Part of a small language model's weights: learned positions.
Each number is 500 + 40 x the weight over its row's rms, rounded and kept within 0 to 999. Layers, rows and columns count from 0. Numbers have three digits each. The size before them is the row's rms in percent of the matrix's.

# layer 7 attention key, 512x512, rms 0.0926, rows 390-447, columns 384-447
100:478469487507561551440455487496474457433420477472470478498530571491444510516474491472475464590490439461601490542491470504515485501504478560577452492572515513517531483488513538491462467521486496
103:446524514519496494551472479461457562547521500517516529506519497480603537565460534608550416581404468506471534529471491455519472532602482456559526488534535471517528420501589418530452504467456529
103:502466482552511543447545528460487510537415487488446451524493453491518604568527577436512457548483402493539468503499500481472517499433491452492460487489474520482520515429601516488477473543468537
105:461480500537511527500532490501581483532474477448458524596475447468503497485582466392500472432439525537524453473492603526537444488508530398518515518540486447566465456551498556463502530495516574
106:496463480507468474481557494538513411521594466494468506524485453488463483536489489424453468469535538554513480441502501504506554475494482459527532550494556441432467489481505490547442529478424520
104:512533532486417500524478551463454515571547552447564469462488511490449473449530432483553521460494447543523462499460607509512449487416418480541538578510498492539460493487422497499471607541539532
102:463521543483514473503515468466512392455487484500470538378435511469482480507444497495539452493490471431480506564526485465513551521505535479497608482460454554542510454509555530521539589514530476
109:552517492488472521438476498528572531575467513455503511523541578451466508499506456523531535542479508541509517465480433463490438457550437445508420473547488562533530456447507506547570428540514471
106:456520479600529408521496505473434542599480494446495461498483592512499555588508486505508545483491407479512560526434563479471580502464490536532480484476478492454533526477470505501452520529492487
100:517526522473566459529527515460505558480519486513509513486519516537509527496490548512533488465502453529509499480520508497520563533520444523522579494475471518483521490489530497436447479468479523
106:524485449506508492508475499517539510486483439598546523442521452499493502490459406497541536486519576494568545513507484489451533539395493530484432467513504522491523494478506448460478473473533528
110:472490541546435574529518465473451434494531577557559547478518442543475530517468511526435541515537537510510453455467496563512526442456513487456475528531539479503534528537526480476456500417521500
107:501480518469451432516462384418583491510467461560536455407477490500472552550533494516447494449464488502530518523520556492506427483517508439526477448487419496456490456463491550550513515496487533
107:532500475449511526560424526525549517579501574447537462532542497474484412518556517455338492446489481531478506475490498517476462473561511515543456526460491483478514537569539504518465445485457482
100:539518535487547497532470514506445518478491481576545413409517442482477524536546576469481464487548548527477456413498526457458531477465490472491565494504489503476547503557575494463476511548523602
104:443514489505522502433457467492434355496501598481542530473469470436494456480544466537515494487509538477554537445466507496513495549477456508503584512501507459552504486488441537413524509524535464
100:468465452448466462487494540561450503524535461478486448484538460502520531513558522508482551494528432544519524531564486542456530413458495523447543482502518533556536464549494561477559530380447488
108:470418472453489462523530395504483460454475529511485512505488480551512556531457522568510514469587474497454504497490536526478552475431488451508493469575513484458481496461569527546527485510475498
103:550492494551542513513438517557563465474454483453481498531451472467450424578513424521481459498512533407478467513478533531454458530515551434538537551452483541520500446454467479409537514528477535
107:494563433541488451535546521483537489559456536531452594539455519468534519536481472469475484461537561525448519467425495499519533479494524513445547455438499461449544573464495452461566508449584499
110:511492470476517536481474547490454482474543515540516499428485508487472446490485613465524473490528461379526548522567502503489530534453527518584532539448451444518565560517509555500458540544498502
100:476535546478486496436485507490491498579458536569484554489535481434543473569461472533497524496487484545505472455414424467489491523515480526442479474529484503482493518500482482505435476423542530
104:468476507409466433507433514525484526464496532396491528480550431464532472472534430519514488485544573467488480530539487502487496544514470504539525548551446457563464534498444516502560510551535445
100:558467546499441442473484486505477426509460562531500509468528582509492524522521507484472526530517554544454505504548487479533538464517387490592506515488487537545507457491549471436517483514487452
099:461547486466455529477507494473570518467455510518532451536504555539481526417517504442530576481445546517458523529541504461513571464466432475552568516534449495501486505545486416517475451372524508
107:497547503509442549556544408483418441541509505490497490540424560507518557466497496468505527492507473510434529516583517437463487563568479483535545480484448518488474515478531456530508500566523433
104:486547501516537466518484508505436450529512531543487472477489445482481487511468466500525439437457466487489479524482485553483491501463526533503473517561467458463548536440552456578536531522449437
103:476507497545488420458535528550468475473536438539528505549487501505450498379470451492503564505445517521474587512479540497464470482475482536454470505474496527508618529460494473524431522465503471
101:462504526471509504433462549467507454549531422490454457570492422451480479432540483510516533481614480540543510572511505455535505512500538460473466504498528518475524556482474526444477442547484492
103:581490521537472504470443480502483486542489487567507563506506535439538487489563451481578472549476594447503541529478499411543489467533461487547543495559497499561445518545462465598483546461529506
109:507508559533524541490496508516536482530537506447480454417493488515435481525494487493501574569443423477548501484540530495426523522511411378486476504536457452453505465451500546409431511575504443
100:530537452449447613518454505439515425555512496472472549474409479430453422470521466493478559498498575581519496474485546452512476438544529518396585519495525430515405587491508491504480473461485536
103:505541529609495495383565512484521465461483510515545498477492471424505546445401470492492564471498460541516485474479507543490525553457551542494400501467523499441495543483436490485508509560522522
105:463457505530517520573453530520537527562572503432465483514496505483471515496540503575523424441481529504498523563501488478495560541536515530547525563487528530502467474439495533523554467519509574
106:547423541522464490490447480476564513526535495478457507510483492453571495509577503556521493509524427415517487462527511519517492567514439481510469477485499532557377501501463491550452467465495449
103:452520458499527473502555610500539520404497481465488483429453559582504487473519520518567556569536503487512459472566441469570498444482490506488500468486450528503599517502500461535555508407616527
103:486473501480451510510445504431548498524484577488502460608483558584472448494512450547615498530482440480461529489503481496472501502524498482534559501517451533482525467518444564515434463531536482
106:503426485478441526503526513477502502518533506528495440433549488523501493499498513516505484492462501472469527421474461513430584464494465476544570459578518471523543457508458554460490479459474454
107:444513465440549509476507456469499485526437573480397480503469504425538563502478548524531518524489469478478490536529608478550500517464560505584554490460452451448533515555477558505449475481424505
100:516482553540504480544540479500592562460436498565531442545532429570516440471494510488460499502462496549562522575500486529467462479462612505424453485490470481491531478505451485548570451475500576
101:477489446493449552524505496503503551478521517498485538402487565554474455466506465522482473448465448518502502498538528453495472470422503511523528474448581560481436495534497517552452487496464442
105:570471538448491405476535482462426530509499483471480471405555426522462578505549547483554549484493497545508472419471475543418433490470514457424503425523461557459481469513536531468444510506468514
103:487508440500451419499523475497482516503502508462497487473502466510470525518518538559541471455467519472532544501499482499496559469529517476466501510441495467522503501538536470510454502545477475
104:489481554494510440497512432485397480391517569497477561480523433486500530552486498533500462538391521460465505534460524495467535478542446477496478570566504570565474504530469484487507530507529503
096:579575513462466551493449472483518507418473553595407565532484513510492486563526508516452489541493438411580441500500553582470442511493489447431475517489474448523513520467471485541524446503550503
101:551495450530481474499586510506521487478457491508533532422560518444517438552519469501518513515476463499545544501551511458593457412497545507505508518509533470472436433498554457543456516479513493
108:470461525475536469502468497461486529530542507486538489467564501503493483484443521478459470469494569548497481514441463465481451494509540422429481541442492530565486524499516507500486552511498497
107:503443522488550593498451567495501482512489482496518534480510499497513488520485559563537519497465447497500521526482495490560467553540505413491484433454534480545545467417513462480523495434508463
108:501535479555494508517495445523468560487533498480539434556556467507447520471509504486436506472538502495454458518589481512398459552502503531563472565509499541485529480479523585482479467444453501
104:485505502538444534521472537519530536453457475495463490546495524513505478515462427515490517436584493567467522492485523515472500570530515500489488485406459485504509526476458501455566540467522474
099:486463493552462521547483541549539485527457483555422484434447527469554542522519564496512514433546462603439527484467499478506422454562536493443497483533433483483396486426477478524513511541509536
109:526560608487418426489497480521532512525503511474445446472499469439476520519457505497471528494474487567500506542506504410478549546491514500537517468486459456429465479444498471474534458504481496
101:505514508573466533465497496543546487474536555561493557428472450516486556485508559513529480601487465451554516527498509538532546487506482444512572528529517520528494462540473508442498483534467486
102:465539521393516443483521494531507510555393463512437553511481511447447532447480476481567526560500522521520504513461467493463486513530546545461511486462507569531547594583563489532492474491496452
110:450488559428454517520543411401527551464500423499488556481515499521513544425450484558512542491464503484450482525491502482503547519476472573494494507424526474452518460522399488515468407477446557
098:508490459510486468501506514497530484505483519511449450551542544577520503463503470393570475480510559521508531516457546475462580559423472445446498516481481474563504444495515476505537508520541451
097:514431454423446516493462547496482505543537487464490487466450563542508452515573494523494516512485505470451477472543482509494539484540468562481489480478493542522460534465476525454468490522512520
106:540497509505435429481523523432500530553466465561475492504523497497501524547472438487524518491456452507499452574485533466519499477590509430501540573432476477534538535462523484493564491497483424
# layer 7 attention query, 512x512, rms 0.0942, rows 391-447, columns 384-447
116:470498588529509476540507516473487480534555499518495461465474589519585460533545501520507450482544496497551481476437498489548471529579467501535493492466455499525513502491598411514474433517502462
102:540494483469484517475574532506461512537495479479466460493430482475553492590498554525450458540516462479485472496473495525478540567463514513520423487494485514458586491503552538492483495535480539
104:575443508469478550514552539516524453521481490531524523499539467519497441445508504475512569416533536458468486422483531538499525492490503441503503479483473519515442427532459530421538574557492572
101:471545477538446537497567548543504446507564457466484465504527530515478447472458450470467499519528460568509481467514588575447503441463500568523585480441462448463465511448464571471450474529490459
101:515549485478415463536529426485578452563471528524486473459510513441498484537544457489495540479497421461524441475455510517475466483481485481493551567436426467536493505438432558470529507561476470
099:485520541501525511478536463448441459490502471479555561463462545516545550494474505507487522496461527470521493516497493478499494491493485524524546454433535611477535544546459457540515553506519523
105:517514487510556511495498479434540490531498462490525436513570488479533489518473474438509492478523473543547479490417462482480524423567493437521505453513443479501494414540570568477497464520500490
109:505517450530479491501532479461466479507529512425513512470471555559495477602470444485497512407488432502534434522572513457484575491491470537527531475493479464459437471489470448499504522519502506
102:495462506459528484503506491449541532466505434502536543493507528546504484528529622542519506496533406485549574442486515540472532510498391567447588489476512511522525567549511498513490474480496514
106:454491529488525487473488525507555513463442439491552520507471457470506524461460458448490532465545540507586481526496567511469530484491544550490453525531530496425556477510514480472589512506516494
106:530520523520528536558382405506465517559505492548502522446465454503436508541546490508423575482518513475495486572521536510521560480506490564436521527543531508464497529540554522491577504504573521
110:498462559505475414568472479374495510458459553527528546449445514505486409490546475521472509505494499523604548534422548514502452437450523482505497506495443481501503516457441511502508456496530562
104:447503485487519495480472509530449492505473586509483454451482380516481449481537528549516498543517525513497457450514515483496479404513511498467496496492542472423461471528476503538525539451576553
105:467514521513507460484473509499573421609486483534489501536463455536449501470578503466404510482455526497537461479515547543515446455498457471503479457528453524447413453527473430480503464512492599
105:515547422530474441488535482498466498453450536504500471541531503505512574548554460522499460436486533518510498517494468514520559537504502550516517546526522490528504491505454497538539492580497476
106:510538483478431477503545565544468581413495505510548550499513499439495594430504496535537552491494451499513436570508484533470534447493613568486515458500496557524514514529477477548465447493463539
109:486498498441449564508522469439533498466470523474443515454494432564559540491496471576529568558530495581424453486557495542519504468443546520533523483480510542460460528497498486529471512518456464
103:503521522564506469542465512522477488431562532566524476460522503520540464499472405449460540488544553422472472486516486468435574453479431473486462528518497489551492493503501464437507561479478505
106:514469482454478438562516477526507504485484539577462540506521558491597497475513466556480484531462541524508527499495505477524512515475466495482480490564483487496517554470469462470559522502558456
104:442537512445453483479523543501422572534552524458503558498560522464484503512448505482537461450500462476466489495559435531425504534475480493466564475494506480529460525497530566483563556478446496
104:468444511488541528489464491474561500544420502526544563509508505536538499536485508515444462491506531553476538479442500464573437513557498457427490507567465459529488455509516472616482498424479499
106:477510485504460534469479482460497472462544639445497520523475479494591475485484544515555452543511504506475461513509409544505529509413559417527521514534483471511478526535462571543515566537519424
101:473470516543478489427494520493489514535491470439535592449483541487470568420495489429476475509559450554481544510525455581469487516530451506496487425511503464526497461477500515447567549551521501
101:572505417428433431484529518459535483467440525494452532491445515541456500507478458562510572536453460509448539529514548441456497485458499550534545526496453481549491573490487509466411467450535485
111:517499527460431471508499567531484476498532482557533473486476597523454456558457526472482573474503516557477474482521518459521481620508422544576493503428479552465465493524519443573445417552540543
103:564483501473477536514523480556440486499501429548454482486533466437514507491498509555470430521489505491554467521480489605423567489524516595486406483503579486367474518479495451513580510529476539
104:558449495519464459537505504541501491506499435489526458495544465481457520430625503434499541471468521495484528474558477471461452576499487542459479494459549488516579521529535506517484503443436458
104:464548528522512521447507594544487470529548498492542481519486496479452452461585522511537534535542484507544552509512486444504488480487563513536502576465540520539480526538439570464473514489535510
100:514500492517489501496514572557489444497498582486518552513557480500461457520381439478531513547431575435520488508510567455601490508552557528496479536473418485575443577456466537500519497437535561
107:567553527528445516465581573465546470499534418505499489438509471527438462511537556538489491542429512508528542550435466477441536508458460422467487447475475533485451531453488524507478510516516435
098:468567485421450533493448529532471494514524472539505520514387452566507491442485516439487502524554590528578562482503528449471497524501509498455551545508484475418547434467430506587570499463542519
102:519549481498442516487503497503446471481556433453523475449451449475569549522510489521515547473490433535556465582431499584460562483451539511519492501530569532480528476488491495509467500548496547
097:531597502579519504536488562492449427479571531522522503541531559401511517484532468467465436499525502533452450460447495468482504452519515506540547562526508522519466483513492534504498536510462574
107:541506548503510473572474509495563504495500493530467500526457523529555493481512482568505526534519548500514511478524454547552473526490458505555454518533533478542474477523482506481505435510455538
101:469439457555554471464506581498544532419513502515523549498466477566525490459476412473483471500421535460434495509505480515474476498516425455463471580444473479499538504472549487527511552477551507
099:541517458554469473544425466456540508522450566497470498544566553487440472491534479502489482537506489496408442558537437481518476540574476488517474457490484446420432436518526518474465484533523537
103:508539463540608547542474443521504444528495511497490451436483501499462587535465494498619510508485516522440515493502512520514519489549413536460495465500526530553503440548582522534521495490582520
105:509554504439546538557525552435515491483505540515470565497492494483592613512509557508561563615501456422552493459506533476521576522532559558545523495464541459483495586487524485452485527528455506
109:493514489590520522531438501506596523545434574447495485545496473532523498501398546443453501445447470486537497498499645461456521467507538453453489546488453463445406540571540502511543462492515499
100:519495466520481492523542487481583492535525478457457533480524568490530481474618506466493473533436483500493451526604471467496396491495585521595548455504529513529469543542479506417459516512487480
104:513428530503435435519584473529494534512445495511504503446504473507471508536433541526505521488568529512575518503470558501519404441538512447467565501505527530491513537520511472562452489526424544
102:538480531471402497536530509471501526468566456530423472507470490507487514570500529517515505471525461512555499473477490495512450489538456407534523474542520485505485473545545486515469454586490497
106:474440532488513507463556481427430431430452582510517441461554463464525540522405541498529504478473567488496542578563470444470466517483535541501525474551504519556557503502443452503522575456506470
094:536550530564519502475498537470477462530458501576511414502414463520537495552467567501424441441532479553517475522530487561427506473490509534491496491468538417494490529464503551490510486448488502
100:506473497468472424507466392459422469472497473482535564508529470498492491478534455470432428468445504475447496479533533490473495454503501472442498475510548497432502447498469578549501569457492449
103:447477582504456542478514453527529512561491532501560463486513466450482486448439541507549546455468577495497449537457534455558512526453551414383466456472532512509535551464500456495498562550473546
102:551469551531524499415483522504448548554502511461523526483502474478555493502533475558510473470550419480469556520495497512524491515574507484507471495537491471550574470481523494444491569507541472
107:416541477539525543501429512505533454461462526487559487530543479493474489449496489507516501516510415506440410556478495477452512470488551515462486542470486555470524425511454531579500516483458532
104:472493470564469569515532466463529504494499442554493470511544560582529506444431444482582476466511464538484544462475504495454579516513410508479567524475473423528481522457545511462530529463528576
107:518480454480510438589526495541488535492523544465549547468477535513542512525422517479460459452548517529467518499428533542496473473557416526482464522418524454422469492487520521492494526484528555
105:506508560531470375448487510488553483447484521514485558409436437471484520472436418533543527465526548589524471523441534459524582458570450451525565546447469448477374501496472492492475491499466540
105:538518500483512435540472482521504445517545518464469519514545456504441475474489512477420478521490425451540451489427501562443548498546434561438526493496576499515506553465525499534465453524453534
115:510526489404496530461558548502444475543486481531561485555489495517491512551487514528545519544542518535446483444478448475479450437494590508464479489485496605524581486526532532517433497440530469
110:441492529483510515528507494431521564510517482514492484566488475517574535519503523512504560459483563494532553519488492502430519492513425505538579490440515449420505498505497487522496539435488459
096:547498465546567529485549488485540430489463520500431489513608494516519479502509478543505439493496559523494543501471474448465493544528491450514505472556484491548533411513552510486503474424536490
100:489534485451467555437519565433479548523556541560511463529540591466474500521485471488536562562459499471456463523518473477528495464484513543515538450493445509518524465545535520417474469519468509
106:485538478491478488500545499478455541514568491481378533488517503486553495512471464546433487503501478455475463559519467498549492466507465442510527500481560496579503526495522474473524502478535452
# layer 7 attention value, 512x512, rms 0.103, rows 384-433, columns 384-447
094:511424531536510442489518478552507444516496493473431505490500466468447506523553537453544516416429492521503493475551511449615476491531565435410526559464508526518480514466532501496508475481463475
094:486571488485489463522603503506445518511479550526585478408505462504467523418444452500496509452443500470573513599409514501570489513466497485446485558483443463489515488573486474467532526513437505
104:450484501541596501514589521494481496516469499465460480470554498453525585510505458450560484492449572494453490553447497442481494425510519554499531431479566511528524480538563481572507535453530516
091:393523458546443527446435545569570482449493563481481461480488527500532489487526485452448495475543472477475462509548503463523505506439462400504530520509560489486519476527444489558487509471480495
099:470520545502494476438482477511467484495456493497574529527471531478552452491451478523471549480531468526492529555513547593476506505445445594504423511549465452499504520445496467542507492566571503
099:509493422532465551584560516548615530445476486522535464491476516469497557520512588495524539527452525489475519571435575551439481475450450513505466515606448466408538545544509479532499416469471518
093:490440435559508450482476537520529438425530450460502484458517481458540440478509501518509504476463461472537477494467447538524527448445542531524486495481562456455529527440497567558518447517512473
101:463523541496516561451479451536507481471486480484492464552516491484482482470484503513553442539424431494414530538537519597370474519517531531501484520420561501526469523481531489499477494531455530
094:520535472574520481444497446459565490477481508476546471538463466537510526505484525485373466551506444526477579558470420580413558530464420550533489439458492549600476564484509412568472486523494524
096:510477500421522501548489532450505449494539550515521480582493500536474487505512410504429475469500470570497486517545492535479492469491496581522484516468536541526491478549505546478490474533546456
087:551477539476498486502519481501473456493534455608473521499511493493562541518482504523451509507519533492489514450481598470519519521547533518502499531464481448494492563490463454516455556521494442
096:490512515441464452504495534498391490536520491509489463443532471540498487448480510484491515508507532487538480544499482417497442527497480465411401491493569507529537537482436368389495553538601501
093:512488515498492488492488549459494540480482504475474515566465481442533487509453501481473477576471500432530515479456581522441464584571488492518507471532518521485507507565475434556511494448477482
095:534420553507499559476476445427459463472557565491482546406437518566530485492527508503541545525436534525498546503521525490492471567428535479525487531520481552505451549472445535502525473500494493
093:452442495467519520581500549538425432525534494527487594518479470483486486528517436515494495462483520462485539475502579430437427517552514486459497464510486487485470501447454415509555513500556525
100:527498502466554516529511518552440509548526531540539544467458472561503476504497464473494536398513470457541457526491503416508500522458481561477540501526499508489561452508598541513433539456530547
094:554438482511578547529511510454502503498495448393567458458555431490537574489482498542529528454533568435440476545481497560540449578450461547481443487496562445509481479500542476486490612497541599
095:543428542477502447521392508489472486566515448444457494515512502547524477573541506508495494510476540519510472499493496429510490539472556457567511519523524571521503562510490510495537532496546490
093:474552450453513500523479506518480565569507560500492561513580406516489553414504521470505447467533530496530550517491550529492555564468540512548454488534580555508448488452477504466523526518459432
096:449493536500572510528521488556456557477528536509556502476534534433520507550472480541508463454531507488533545477616475560424457504507468528474496510489513491581527546523474522501485590458466477
096:481544444427517496436453524506499419486450510519518463512411551500475421513477527495471485451507496515475515496497574503516589562437486525465538572524455511496435536505532505474573520461522471
099:556460509499515541475469533498500441523506493476552449486463463550515449510447449528474527478511517523560469423470534501491549514499517512511534542451539491470452544534540499522508493504434455
093:411396491455516503550433538537530555534362552527530505481501525475511497489541502460526480477469496509488482475511559514552513489505461464424466494522466460521478505488491483522458461498542449
097:457511540533481560511513550589547558468576457534487419540505465437486478518528480492475536556487465519483559489456485565511505508497483518512555506496468493523435524512510519516498490516547478
094:509511539555498514438556523425528495519530502412477561524476489466568490470492521441490537572467590477501442468501510539417453495551563462531558522491529438471462532445519508604535483512544517
100:488540559533537472517473539498559505460434509522509544480408398509493517479514457506518495501492509468534436545510451508501524493473478558479432541563488463487521491535481525551502557479461500
094:520557575511545498499522573509571492509568506504475486390477496504530465448460446494492496462483382484506471416486482516515480548469554535440467423537532441470537508515397530539475541484555571
100:536524415510421483475445520560511496556503554475515581551491514519460514478509551427498528513512470483545550488467543493550551554476502483502509524504465440487445572527466546517421501488490496
094:437546467477579466510433561412487447532505481500485544509419495543512476516464477509478404490486489465436505522468454543463529503487471450441526424560436474479539526570524528474540489478534469
101:504543508476460562533444524543438517472477523501502517478535506512484495622512479488482534518490504576481516517456530512552454580504500403489442482451471550507487474527492507494516511448502489
097:491485515496532443457460481547530491559516546512512540476524411527519464559478527413522585493533507447507527508503418445481473518502562463504516502491505513413477519459541553534501481536503578
099:458461484532559508491509441509545502558502431548511452495602466515450513500456504469511505525522460528511533525493455533546485482547501526484518534507548533492550521547491561447433471472503439
098:530466464562491490530480450535545471549512530504506456515404518484465428443503545464468451552492431559503501474440469491426549523440459516434505420519520445473449535502463514537518521495444516
092:489516510564575528523499489442483455483527496502489539465493551502455514516554546530434506523500575481531539505475535511495520531507539499480491521469414462440549443446479454474511525583496502
096:488469473488471548485446438508492498509441496513488508518476473461439548501438531493481515496494605534504531476484467506501473467510520463518474438515518511557452491553572497558537504527477537
097:486459477467489488495542490483512474505507446462521541469511423541498552473471524484496512502526474376550483486504503482570428483504504454459540497476490513539419578477470504528506388442449518
100:499446430551446445500450542512526483455546495422523514553458410470461498572585486500421571540511496458547490513501468492553476523468460502515451551457469559505413538456457503464564444563453577
095:519456470470511460482451452551475514500549439501449495555545443520496471498484536503522492546511561509494524502480540487484474458433505512485527498524509537470410446546551433517548486439513537
096:512480497544479485470369506465581417556508498558540556516542470523552380472537494466433537487542562505493515558529482491534408501508546462472532470530501482567478510537453479467511532556467431
095:520551494496460542516525486480587607504408521513454585516528552473467531499530492500534493572489490552466494475502521485528448440497531442560548523466508541485491488499537500457492491540431543
092:539524484497488504474501563519551496438481504517492537474489563449514551525540555484430581495522486507507543540487570485507515539454432443447441509515492477441451509505487391526499518468454530
097:555566524492520396471461523450478531474495503447524454484448406508554515529549512538552488521504528516565463502494510543538482496521515517527526502454426512566552499514525494508457444501488531
090:440562468471507463508515536517519461568408455517494489470447476449530511454511521559537523506530488564491497484453514564428455547448500546451509408499458478512492514479530466529507502535516521
092:499539482596381426447392511485559512402542449489565519503474496520442584477467529472555512561514524488473488556607543482450528559528532467449465517466565451499466521561505527508498503545516556
096:522545506467485507471519544492503474416495584537473539462424470517474558512587528529477527452569553544531442482506467537552480528484549420570497531480464501534469523461555533506498439521487477
096:547501515480536506469461529532469495476565575505538561539530484530553529495483497527461440527517587537512435511479507549468507452480529489525518467485528504561468460476532522526440529528457477
097:513542477509424487568493521463528548525521481455497561512456518466492486519550501511555542447523482553586533497528490455469468530532508496461571534455513524497514467480482526443475512563443594
094:472523514511518486477492536522526504516513560554419518533525441476480483579523542512463494554452491562496466493537489576415479522514497485502547525481569521551503515473511477446542540457526417
093:490465518543516499552469518485570479515508493451492423500546480553489471428494473484555491465542498515491500434554572557423436473577501480533472505435465488528498518540404543461521514508547442
095:506603575540465537534575479520484504519524517514423489525499526487577549540522532541523513562440438561480502422569537457471540491526506491460475520543550495483450493434457501493553502509517508
# layer 7 attention output (transposed), 512x512, rms 0.163, rows 384-432, columns 384-447
100:431543444471477484480475505490472507489460523453530549506466558502489478471486499472544569575582448516509480440430552500467561454482488496552491501482494493528531463477493552486440484433452487
097:508500516487486537458461470528564519491464498490506488510427486575479457545496482496517473469525555522430517526511454538498471531512513533498510450509524500483533550464490456460486532507529475
110:526523545506468478429433499586559478450541450468480513501538423544408515483517498560468526471461442534463508508492553513521521520555479341522492479458505472447461549453375506428509428504479505
093:555568498512554506441537482472458540470446495551555531597574506427538477462414499576482434519478484517444534559483426452500500468527584508496502476546510499564533537456528518470456478464582489
102:475525492507494494620445412442529521477517580465475455477518518457569494532440499435509407434499482499512478481489514499488479517446504382459445496480545482492483398472533569539431506456476508
100:486560571446527535493482497547456505549525549494477585555477518533518494534432413507584452483545473476476480487578430495567571571501526545462513453488552511587463455436522477543503463505510501
100:507477563447475509529483520469478552484498525534465521504508515574523478560533538487489472522555487482532491474449519458451493471537423452476491507486493455521524471552472450493476534539461496
103:490463537472468450562516482486450477475485533487479483521533488499538493532485467429444475486537557486494446496543468495639503503510490495548484532613487402497540528557504466443569484551451498
098:484393532447525488597466542488504473474500550464469519479514497445447546486475511535547478493532523487449484456537533437517450476600531439441451514499523430511477516473495518483568551451415441
101:592484563566464478505528519508517528486394453498454492430542537462563488502521502493558513449547540446526442499515549534465526589530483412512603481528454468619491575505525534491502488538451523
093:444498466539576531511524490484545546498464498529458498526542518485451519455575484519584514561467447478543479495529421477480483446447568511507483522537479566515512475554485548415457432538465568
099:505491475544469499558495481475568575511493515469540543506479468540531545488500512467471466386534508504502501494435483555474521517521510512598545542509516484494474440524508516537527493521453537
098:461543531463495476451585429434445501563487483490472466453513515573515451488496535526537470466477565523401476502512433495536509537433456572504467462583516454510462487506544510497503515589453441
101:462553483483491524525503530560540482575467538508512440559478452433540461529507551474494420490531513576457417492481456498514507470527508455497504528438538523458567464546560541541443524561531484
096:542480519555441461514541441496530523498493520503540503528576496513462484542471511458524486531514471470521484494533446562523591522418472574499455496496497476463517501555481563466469487506427420
098:456519542512442478461466501466520478520457519486450512478504543491446446485517518577528485628498482487547519537452426562463550484546528454503472449553496479495443541431484567537578479464482524
098:503538548547528444566466429461457532512460531505528541542439583452456403461540443426452475552509478506511480521530519504488540447556502546510410471474536517522479496494490505589503410473512554
102:540597491481486487454376539435524537402497506555536495466472480425486491503530443544491494553483469597468441552473499506463479467544503455526474504429457534445537498514558465498548483515494451
098:540547483495415559461529494469512483484516497473484482427484547519499501515514483477521511492482498518421478484451424493528557478527480446481565479444506495540534567450499511501521466550468531
103:487504412504473461486487606410515505472442477499450554514462513571486492488523502492462554540496460508438473562498497558604585500481479510499485528536419486436470503454529449507430492613509576
099:467479515524579497558504504483488508553484467538427542432566423523542528535455526414441539528547503570493476487589420517490390519597494470492408471509528507498563481524496526505496485493511465
103:505522525550544454494524459504490457426444453504523503487568558479506488531582545400463413507520497440539520545472509535544414528526527530441414457555535494514604517500494490492448511515469476
101:549451482472506483413528442510504497448582444453453542476477503511487554490492425549562554533515472511486540542462427456475483502437537496559499511508527504543497538516485495470470539561482525
099:534435438469497452446535470502533432468496505455407535448439523467485555498469562522534564567476432545491516477489480470483508504534473469504467477507536475489557408535486485524479488566563488
101:548465512503474489497486460515514513484586501579489407529547556554526433484480483518500425485496414487445530518436589482546570536494472528460472498476538518498493437555524514448490486521521504
104:471479469466535526548501522525498547497559468473477423583492502506517476529516532456527513484521497562484494425504479524498509489453544496477502499526513474531489472485469487455544476500573521
098:561510472466453499454514497515443485547533537513563504490460536525512470482529552528489498553504550501480492596531487528460538528497480520572542509509462449484533506465542500471548412532450517
103:508508553490547547529523510420510493457482476440492400489469448490486573493460526535621462525454550519481493515500400459428505428487481502491491469472487577575491518498512515471498531514480456
099:507435539488492501438594458534453537515519508501452532519524530462503484437588587506500539499510489520580473491576560455569419511499535519474480478523507529490512468503496462528511526511478514
108:436540476534488460493546530494507436511483475526460526497446473452523478457552514501468445483472487507555472446516429468486495500475569594484554489503482372482496518485453466545501495530506597
104:466531480510489560456420445498447484461538503461507486529418520472514533444476489557539536533461497469467429478467516468467581415504477520552564481531511516553505433500448465549545511480484510
100:592499504519412452535522527511519564465450489466536523527432517463496524527527498477561504524502491480562477504492521499506526511491529492552517497498506581555457460412482486550537505525495502
102:473532509508489546497497507503424517497501471517519561514448438499501599544490524509517530458497486440473494514587509513537481506522496583572535506481496542540510516586573532468478539497517428
099:512464452493489498515519505491526567481427522533462449546519508518548468424496475449512535509499466527394396511554546529500479512499461504522517464523461508438447561552508519460482488509457493
100:507533475536520435511534515488522506524594480483519413467540586556584466492510523551412392464516438507471469511484520503565478587493483443453532500519521487529451503472470436491520495536530437
102:542572519544529487469517487455489510461543511508457502503474517493552437469562453467494420473508483546538468452490504464486590458505523512513507476544482526479501460512547510524473558492577456
103:487543501483505519485492513523535540589454517492530503504551553468467541465449503562504473458507492589521492492553478586464504453492512487427477467502510403438549465547549473494508542550513426
105:508506524528519470462526537454514481523516532507520512471545513490444472560511542433458465488516462502566466505559438528488547550522511412545507515461507442533542457436512566438537497556538447
100:435491465498509488460515486503417587398482467560499502427490499441515555572430543584586504450501466555544537488475525477516527494489449495500539584537512478454500491516489468524573569487498494
096:525497512474502502467514487467512488514565529492545518455533420531523498599578481526500482530542469456565527523535464569513494506550446555461464551502509499548573531464503607492507526425533519
097:481424499489508494568509486438488538541530538486440521556497516535522518523492496544578428467452527520457521536472433520510482460501504537537488462465482479531518465552411456498502450450589509
101:485451491593506529517525460519494514508451432553539521445573528495441519563465507492426526486493520487474495466496507505491518516564422478436478539531520422498421516493537475496540557503510488
091:563465435554504547506480438488525457477493512525538600514462568437458529577486483514436521507498514457480524535483459508530566469563479532527483518476509425497490547539434486487488522531527504
094:533478489470556528578552506467486488587479454546448476547558492439612463500472517530468491440498466572518497457455460513521494464511527474518520418522492531510479472469527477526498463493530445
100:473419460490510459497458494501504454555480433455519470503563516562533456513426459472503443450488433519486525522514501487483529454536457434434403483529571436521582510549521476533549456474541512
098:543459567500487511415529429545482452516486503541455439529500472472515467467513510527538495496529487490439496526518483458514541504520484493473503618593521494449550484531534473457519467430571512
097:490489532489580547500523558520500537442434534484469488483497506536439519476531496505495519626471459557439508492501492547486466507482566476515526538518498515481485527534504531553506489566477480
098:537452517530479518580517456462480465458500432537504416533535523484554437459562492508504558461529503534525459517444484553537463502502482453528448477495474440494497440525520433499491500548490512
094:454507522437522491505430482554510519522471398520567494520434557504486459501493506561478435593502465457502507584499428465526523509470494512495461538517455493516468475501522453516517493500465559